Weights of a small transformer language model.
Size: 14 layers, width 256, 4 heads of 64, MLP 1536 tanh GELU, vocabulary 4096, 16.9M parameters.
Architecture: LayerNorm before each block, learned positions, biases, untied embeddings.
Training: a variant of Adam for these matrices, 333M tokens.
Each number is 128 + 24 x the weight over its row's rms, rounded and kept within 0 to 255. Layers, rows and columns count from 0. Numbers have three digits each. The size before them is the row's rms in percent of the matrix's.

# layer 9 MLP up, 1536x256, rms 0.0555, rows 1006-1018, columns 0-255
101:147143165044105116086155119107127112114155159160120082133114135143151141106101118118174111136135084145138116081141131115125150171131079137127131049115079123164108141120147128127120104116205151160141108126143108125172103126152132085089123151114129133091097106114158132104089115209088125182157131096127137105103113124126160139130174102106093113146118133124168154103167158140141141122144147158118149157125142079113108144095150116113099118108118104123119117148099106121149100143072158124153112140134144144171138130131138100089093101081148132159123125107091127154155125127125141120134133139136126121108134122140156124155149130089132117140136133157106138129137142153159110122126090096148135166106135125135141083125109113103142125140121106144131105132127112105098124145145141
096:110133124118124116101113109112124145111130152133133146130137179112118117115118105145167119086089134136109151094167147176158128093140104125122132076157166092113114100078119180148149138110169091153161113112130128111123112109111079089113155137135125119116104120122121151148136157138122143132117121123155147111130073172180140093143139179110091143171119110142144142106144177140112124122107138127166128106135079121119098119111068088099098075107103134149126066106164111155182130146132100141084102118150112153123145114144161141121121126087153121139157129169144129112152109136150145114122090120096106146135133105164141135156134106124122169088121105139126185107112114099125142128108115156139094090110119133099150149158145109153124190140117118110140118114133133138093131124147164
099:127103107095080155143117128174109105104123134162102148124134118096157135139100126111143178167109127122142138113156139122159148073103106104165128080145145106150118121144117131146144101151168106132160124128150083158120127097143105131127121125147101113131163157137136164087143088136148126141130072094119166169086087146152150097141108144153099149144124148123096141124157133121176112142144113104082142132178114129130083126170172102109130145122132122104135148157082102141105152088108126126129106150126099108134122151101157119128095113151133143089115150119137125171105163144108103109115118170132148129122097115088151094093079116141134108163116164103132179104100136107118169136127118123090096118140166127178123125132130142118128177094099145168118129153145154097126155135159115
100:131103105145109151132142154163123111114123169141186097091134176090115118153127129169091166133155153108181138112162119088094102125130150133139122106156100091151128140116135144101134097156137126116111116104104177129134122119137113146112188181139139155138110133153111128078134126159122082143142130161118123157091158129131143137146087131118110127127134132119129151138150111098131151125094156120110135153149108130114106153121122112126133079139139098120149096140153190201156134090118124135084130118148157118178146124166115158093132135114176126106126139127130121128140139122114110143145147147107130106077145069114173142150096098106149148091159152141140127129121094135185113136115112140166117114112095117150119116139133084113132153084093104146102071116127133143106128103086123
095:163110115140149173152148074156137162095134140168172143118113119134132137183100160128127106078112153170147140162141153152105107104106114118152169093159120106155130110075074130122117133124158146068122122143112173127111171139134126141130169170136142138146161123150123092118134153143087126097073114155145123082143193154122105132125115111116134134126117124133149127107118139136109111129111121111126143145082088134100159123116123130132116117089129108094130092177128152167109133135102115152106112110111130104130136139128150084114137108136155092117180111119163100120138142120147112106095117147103151118109117100122117141106122100114129138097089100099103117099147140116144118074127145106130107132152160120113107091142063125110176117106156094140131115119165122141179138149095141
104:134122086125145116112093080201112114125106074108134104159101148147129081138090132150144102112140127140132117113128138151105115110133128121110133117122151160114186180126146169087109118100144159114115100130177123158141140112125101133154116091127137131099132171141132099124115124124115147130167110131147062085140125160115092104141155137139100150119110139118138141115105120133102173074118097166118143187123086121130119096108114127149131149151156101118163129126169178182128193131124138121127152119105135126118120093142121116161123153109136113147156118110147128152104108130135076111142136130134163137124117162109120098124137112122157118120081140154160127121139122110151107132095140161152114085083130102117126096180144139137153131116155138090134113096177185117160112146115121
092:152118136144081106176110152178160152104108100100113114106124133129157144130111110128155122123129149113144169108134142116138137110139107101132157114092119097121121117138106131123137125099131118130121120111078155126141125121103158121130171172088091181122123110085135175129120135135145135128112139166131110154151117110131164158113099109125110160154107084151153144128132148148140087117105143076145143149107122131144119127108120145141146160094168110101125126126124172160131076120115144118103134097121155112142122139149097119122099126090143168108146121101139132097086129120207136104122109119121091159109104093168096074118157164170123118100125166154127109160154057101151165115142148109162093131132136151126124120171097076141115171168144126153120102117122082131144088129124113
095:104120140149109131149122153146143165121080087182125125101128094111187142146139128120115122116137141120145184111143149116119135164139131138125141133122137151115146156128148144123112155099167118147162090122130131122125120124110126148149126098130130115087124113118127138100076134125102131131084131121092120116111138177112126117122173110149152128091187139146154109132168100092131130135098131134138144128089182122101127129125126133163105135147105112105100107108142171171127133107137116122135178062098122100149110145132122114117125120146116154130135163098155139121088159130178125088094106155123097144124159092114095118105112165124155130140142122093163127143127121107120074107138163088097061149152125135151168185126084121108126121127136135120150121130139151132169155088212116
101:120138155159126117118129120126148113126113149132140127138168124124135091161143104105132127159184106164121107141124120150103142135097131156127130172137097120176140135123130132101157146128092124101148088117128124114166127146088117114172083135129118085128135163135152136099116113098183091154092105151078090109125102123102131105129135128092136108151088128162145143097087131143129184088149060141116124100140173129048159119158102126132124120103148158123118117144162146157143116138130126162112148127129100137142134115162181110164120144135140132104123076152146164105127125077130110120129122144123158176120116128168143110109140115136153129157115096086167180141148091155126129126106138153118133121112160161158115129117096162118133104101102128120170126164105109111157169096136131
096:080128116149090151098083102119101142139116144151128136143108149176176100117122099134120111137144137125116127154117119115123117119112122126199092150167106166148130122100130122130127179141128167123128157107125123182155115162177117167147121144123165131143108138135167106122134133164060119149134120144118159118101126107135121114145134137107131208196157122182134122120125124130117121120124106098164175122112182126114159122124092157158088125161139183090126095141113107155110109150123095136123129139117140141131116160097131128132155145091146105123136100153125124132125145147127137097119120154113117144155140124117137141121109157130155115162102136084112120146121085140139083153087111114125127102134114152111119128107091158135112119092139116089169063092088133154116164160117144
090:108144145134082163114124128114134123116098132167130150162126109118145137176128140171125135119132131120135096129127121063123174121147127129125123131160115123139149122114136125144154136134115107069133149153121127156146101125150129156156174130165090148095114124154127122112130119114136126145124128123115144172126100121094111107147090152089162142158110118102113131141157160119162111106155094146117134102157151121125116149133123121185105143142149113105100116142168154157089135128120105117111124110114106137098129134146143171065153145133104120173160108135154130128138145111119153141111084139132151199124135144152106132064132144114113112061123129158056172135141116110086113082129148137127113125079106127092161167124123141094067114090134107149160107170091115170096115115144118
094:135103137156138159136132107120127074135161109112108103116123125161131123114068188109143143097134085127127141086181174119138112138104120140109092128163112125154145120131149152143124135099117144117146127124158097129120073120092118127141158137151138126082156126142122139111150112138137123098139149115172118093089180104135129116134148174097097113166145122135127148146124120097148122129172142119166166105095130106150124092163134099159178146125151095088138116139101150106125124165156128121141142165115100132151125154110107163094125144069111139118146097138137165083133105120128120095124115132170164140155100110122135092093150203147094092100137114117197107124113104129120123118122124105171104142127128163078134119157130171139140108141105149163104130136139111100133135114122112
103:102095149118086125134118127160136101119125140141131108144178120152114121087094099129164114110136130139098143112095158121118139116162144135098110163178091119098113136120149128128129163115105069137144110122160119150151104125183129145113126141170131105170136086122143090136137169112123116130125101137142102094109113127130066091163147152142106147117120152168131135137132169103075123143162072158082101099176116097123107123099086115121148113127125182087085099117154164139151120141118145131097130140121115130135118104113142161149129112108171137163160149115139107117125095171137106105141087141124157138169149136140155138103138102139137123144082114116135106163138080110154117105122112164168153151105119139154131092123120110138127130120116087137152120147126087189152139117152091
# layer 9 MLP down (transposed), 1536x256, rms 0.0455, rows 1006-1018, columns 0-255
098:103167061120106151102153130124105134100079133114122082112101098128104132079155151133136165151141111162114114132088101167128149114114130103102116139154143186093155152102106185098159123096135148147151101120117119104190177162142104108112116117110171088118106140143097117112125132089137097111119127118148147165151137117102132154146160138155106141155112131145140174126149112119145106073082089114180139107123106183102107132164112126140147110138120140167171114143120103144131150151138104111120118107143111151097146160135170153126170133122101128132080152152141132125131110143136130116110117134151123104152080103130152135097140122141131153144164122140095131114102131167117124151129150119149104151091153147108120118150137096101137114111121125144152200114107122162127160135102134
095:110158178141132155116171124142167171129112119100135143115124138213134152073139112160123143176162109090136139141112105146135154141126115138150125158109128123158126172111127104129120125092111138186096146146126122117128117120122151120113071075110125101103117133161114130145075130066112096132149078113097153129127138110113119098140153070130182103133121151108093126133119121151169122160148098152095115134132131129149122091122133168141154110122170108130132125117099146143156093134148131124166147111128103134130168135102118129123133091093200151088128110151152106138178128130098108133129148121131167126115131148121135127123143114157147108167142148157126142123109148144135117118186093100154153122141148145131157130160135092103113126111111081151137177124141095149097130140104127
098:072116113110094136130110141091151098143095111136122133119075126128112165114165129147150116107113115130133104139070123116121116111152111144128106094112106153131108126142105132131118125119153127109118155154151178146137112097153148165133130124170195117126128090170115172138141143071132118134061126131101134103135147130137110110158060140140099118111136170133148063060125119140147174153134128103085117116146121107133100085148126117093132104127135153124144088152143138135132113125124144123134090123128146111150161173129132088137143164148139129126132108160147075132149170124098139122153127130163151120124142126100116142140107140172100154098153141131112153177128136122119134139122131111118085082150179112156151105134175137187115107109125126129100168134126098142171119111149133
102:187136133123129109113113102191106124137112134112110114105174131125164144127079140113075120163115113142110085087157131150138138167133114133137111147104107094131111154145137103143092147169118113086118132104130060124070148140090120141177107108172138141134151123099112134126099147133158121106101141115126070140140145141122156117115116114141147117157149135130145069141098119164119104098161110129112148153133077089093126161122160132121159140124151111121125127129144125149082102103131099100140119114113144136125113113116127158142129123057120143130145122145169133187162122108160103139116095097130154109138116155092136134154137109138138108096168103066130124112119154155127134127143175126110119152155121128098144153155124103137170130139168139144169095123134106122113133188143114
092:127116152097126071138206165124094129143135120103138140127144124147127096144110108148135115110125141144133107088138155169133140150142084122166113108154131143157104133145128117122127064162129126144152100122127128158113095127105173140115152131129170139109123152119132120147123143137118129153112123073158108172126193138147164120110124104103122135108135130116113115154119159167123104129100128154119132088149165169122114110131127135115138120160144134130104123127144102117128118102129149093117077098165105218114139120102091117117100110112141114127129087138137134076112117179155147093151128156144129151126115151061130125164090137136104125115158182131128082123126161107120125124099175141132121156102126141137140165136162087138141147122164087119155114161111119127143171083158128
102:119126146091137107103152116137134114127138113152100152137102070146127098133120093101124159150145157138083119147099138143070156122154134117107117171108141154128168145087136158137149110109113081137116153121129141155122154151088128102135095137097128092089092134117093179131146142119170129135103128126155197108149145138156108108115135095137111113102160141131129149143132171112124136137136111105116117095111130139102140100129133151092104155122076127148190162096149132123146095152153151108114123111139107123171147150120144155127153141125106088155111094125096122104094120135136173136149130174161106176121147122095115167174103117095111106098122124131139140123108111153123134175131112083151109105151133167134124146102104136162114136104129092140155146149113137185153124057129119
094:133133171128107099094192117133075156126130092174127127126128118129118126130142094113112116168104132109113120126090125116120124127106172139139140173195143135134159103094105125116127113111188137117165157194146133156140117092151126127111113131126165145097142121157132091116155108149175105135120092117140122144164125142134132064124137158149164139131090119118164094096070114130131126140146134177098104148151113085110100175132125106112098108134115112142144095106150109114141110105080170139119155119099125137135134129173150124142148118147140145133087108139097140116140099109118097121143158121107127106131105160124145160114162063171113135170117084127106111156140150143100093123110113085096156115147126109120117140095117162115136139152148127113144126124120159159118133154150087
100:141086125147135135103097115140131114125146117098098085098124146115125118098116120115147154104147176121106113116134152089096086101116095114109111156138111125113130160122136151139113085145170113099122157112178151111160116154089139113085100144167043115146103141166130136123180130114174135098140109110129106106101164138149170139121094129176106106077077120120104134116112161130114109147156156138185121156130104143145088168099151111128147136139122145162126152102101107113095132141153097152108122150155116164144137113115120125169167144157118130138119143095130106144131145152155139140144106141144142150123142125187132132123120112144126095159093136126134195129135090126109103110111125154129149137111142104148120079122136097102110171091136128114148184141146136165119126152099114
098:113169123109093164070171115095144080105140148112096117142140144104074125104135114122113145131141158140112115140121128170132148132133105095110135134136110104113112141125073090169124080115124176142145136148149139133115161130138126124160162104138168120098132102125103145147092129112085147121125132107089133142148101092160134139140106116169112156117107127092117113142179160123107110120086126099140127127147167113176115086123116105110124120125127154103138188148128126102141145112126154165152129140167087133162163149100103128149106160131112135163102140137098121108166139154101122149156129138114082138145134130137137123134128148114146132122148147129111115120091136113122138144112143144127161144147118156163129081116109178075190127088157158111085107061168179139117149119144137
093:098161108099130091043105136110109156090112112118134084126170132142154088116109081124128154111098117145120079176119143093168103129142141183098134158155097139078133140174092137124117105123110175105151119127137127114163119123153110094126125155159144172093142107099132134137165140124126100096154100092119162124120130099146149123094112132107144120133126162125146136111131144146102139133116119110155139121114152078120168125142125124152133169144113131092150099090134142150139142117136123124147151160126172097101173126142130107116163126100113129085083161140081117129138118199094119114136145082151104123178132111148139114123135112166132103153095130166141128133135113117111165135127117157120130118135138084098125106137145138160159126162140118126116070121110153128137116133091129
088:134192137140125151106153157117112124123134103088129095128148094136159102159139117136153133127111097104120105132157106154103148154141112130124144074140149106164098065119108106188101123088114117119166123163106084126093173137177106119119124126147127121139111096150109135107177136136149141144095099098124072177168126129147140156101092095151136144114136119140133124127125112149122113167106123150102121114096158123097174138136130160144133154140122155168136154152122118109140154162174150145130148130143161088109136154130146090105150121147145152137076078160123154113154119107134148115149145084126147094101109122076125116120134140161139099145104136156124095138125097144145135117110171155087111111094120133134105137141095143141123102137103133169103133078165123101109109102159113
091:107094145090088122127163153161149121096131113145140154170132102165149085119149157148132101121151165129114173100101098102099144166076110100130139107127167136123161127181130124131141171133132149120148082124111097127081147133123125127130132174156155147173084140088101120155178116116175151119152174093151123136146103117152128137103138105124144166108114109114132115098098134116106129126131110136139105106136144115112149121097140160099124134130173131129079118140129122117113162085151085134099137139135127099110152135132127132160123143128108113129141145136138127135136165139093145145124122081104124132130144142087092152089151118131112128116158135144073085101098167097166138144123097138117105137141140135106126105172127100087145119125128169087062142131151128158068113153094127
100:121162134085156143094141139090052100131162054118126120108102111128182132187083131100126113129093123133117119186135118145193145099142096135113063160112155141137109157119149142127079113143127177085117138151124097150152101163094124134147134049091129122110137139145163168099114110151159149136169152141132159152149130137122130140112116140121075119126140153137171098114143112139111120112111122133102140155104137170124137130138103151116155110124144130101091155145116129142116140122111138141158143127111124120090119132138116123145138134153158124110145149128079089129126133093107122109133116120110094086166150146108154138138147153142159138148134164189108137155090120138155115110104177134140140126131150147115131119101120122133148145135122102115128122104142131130104091163133102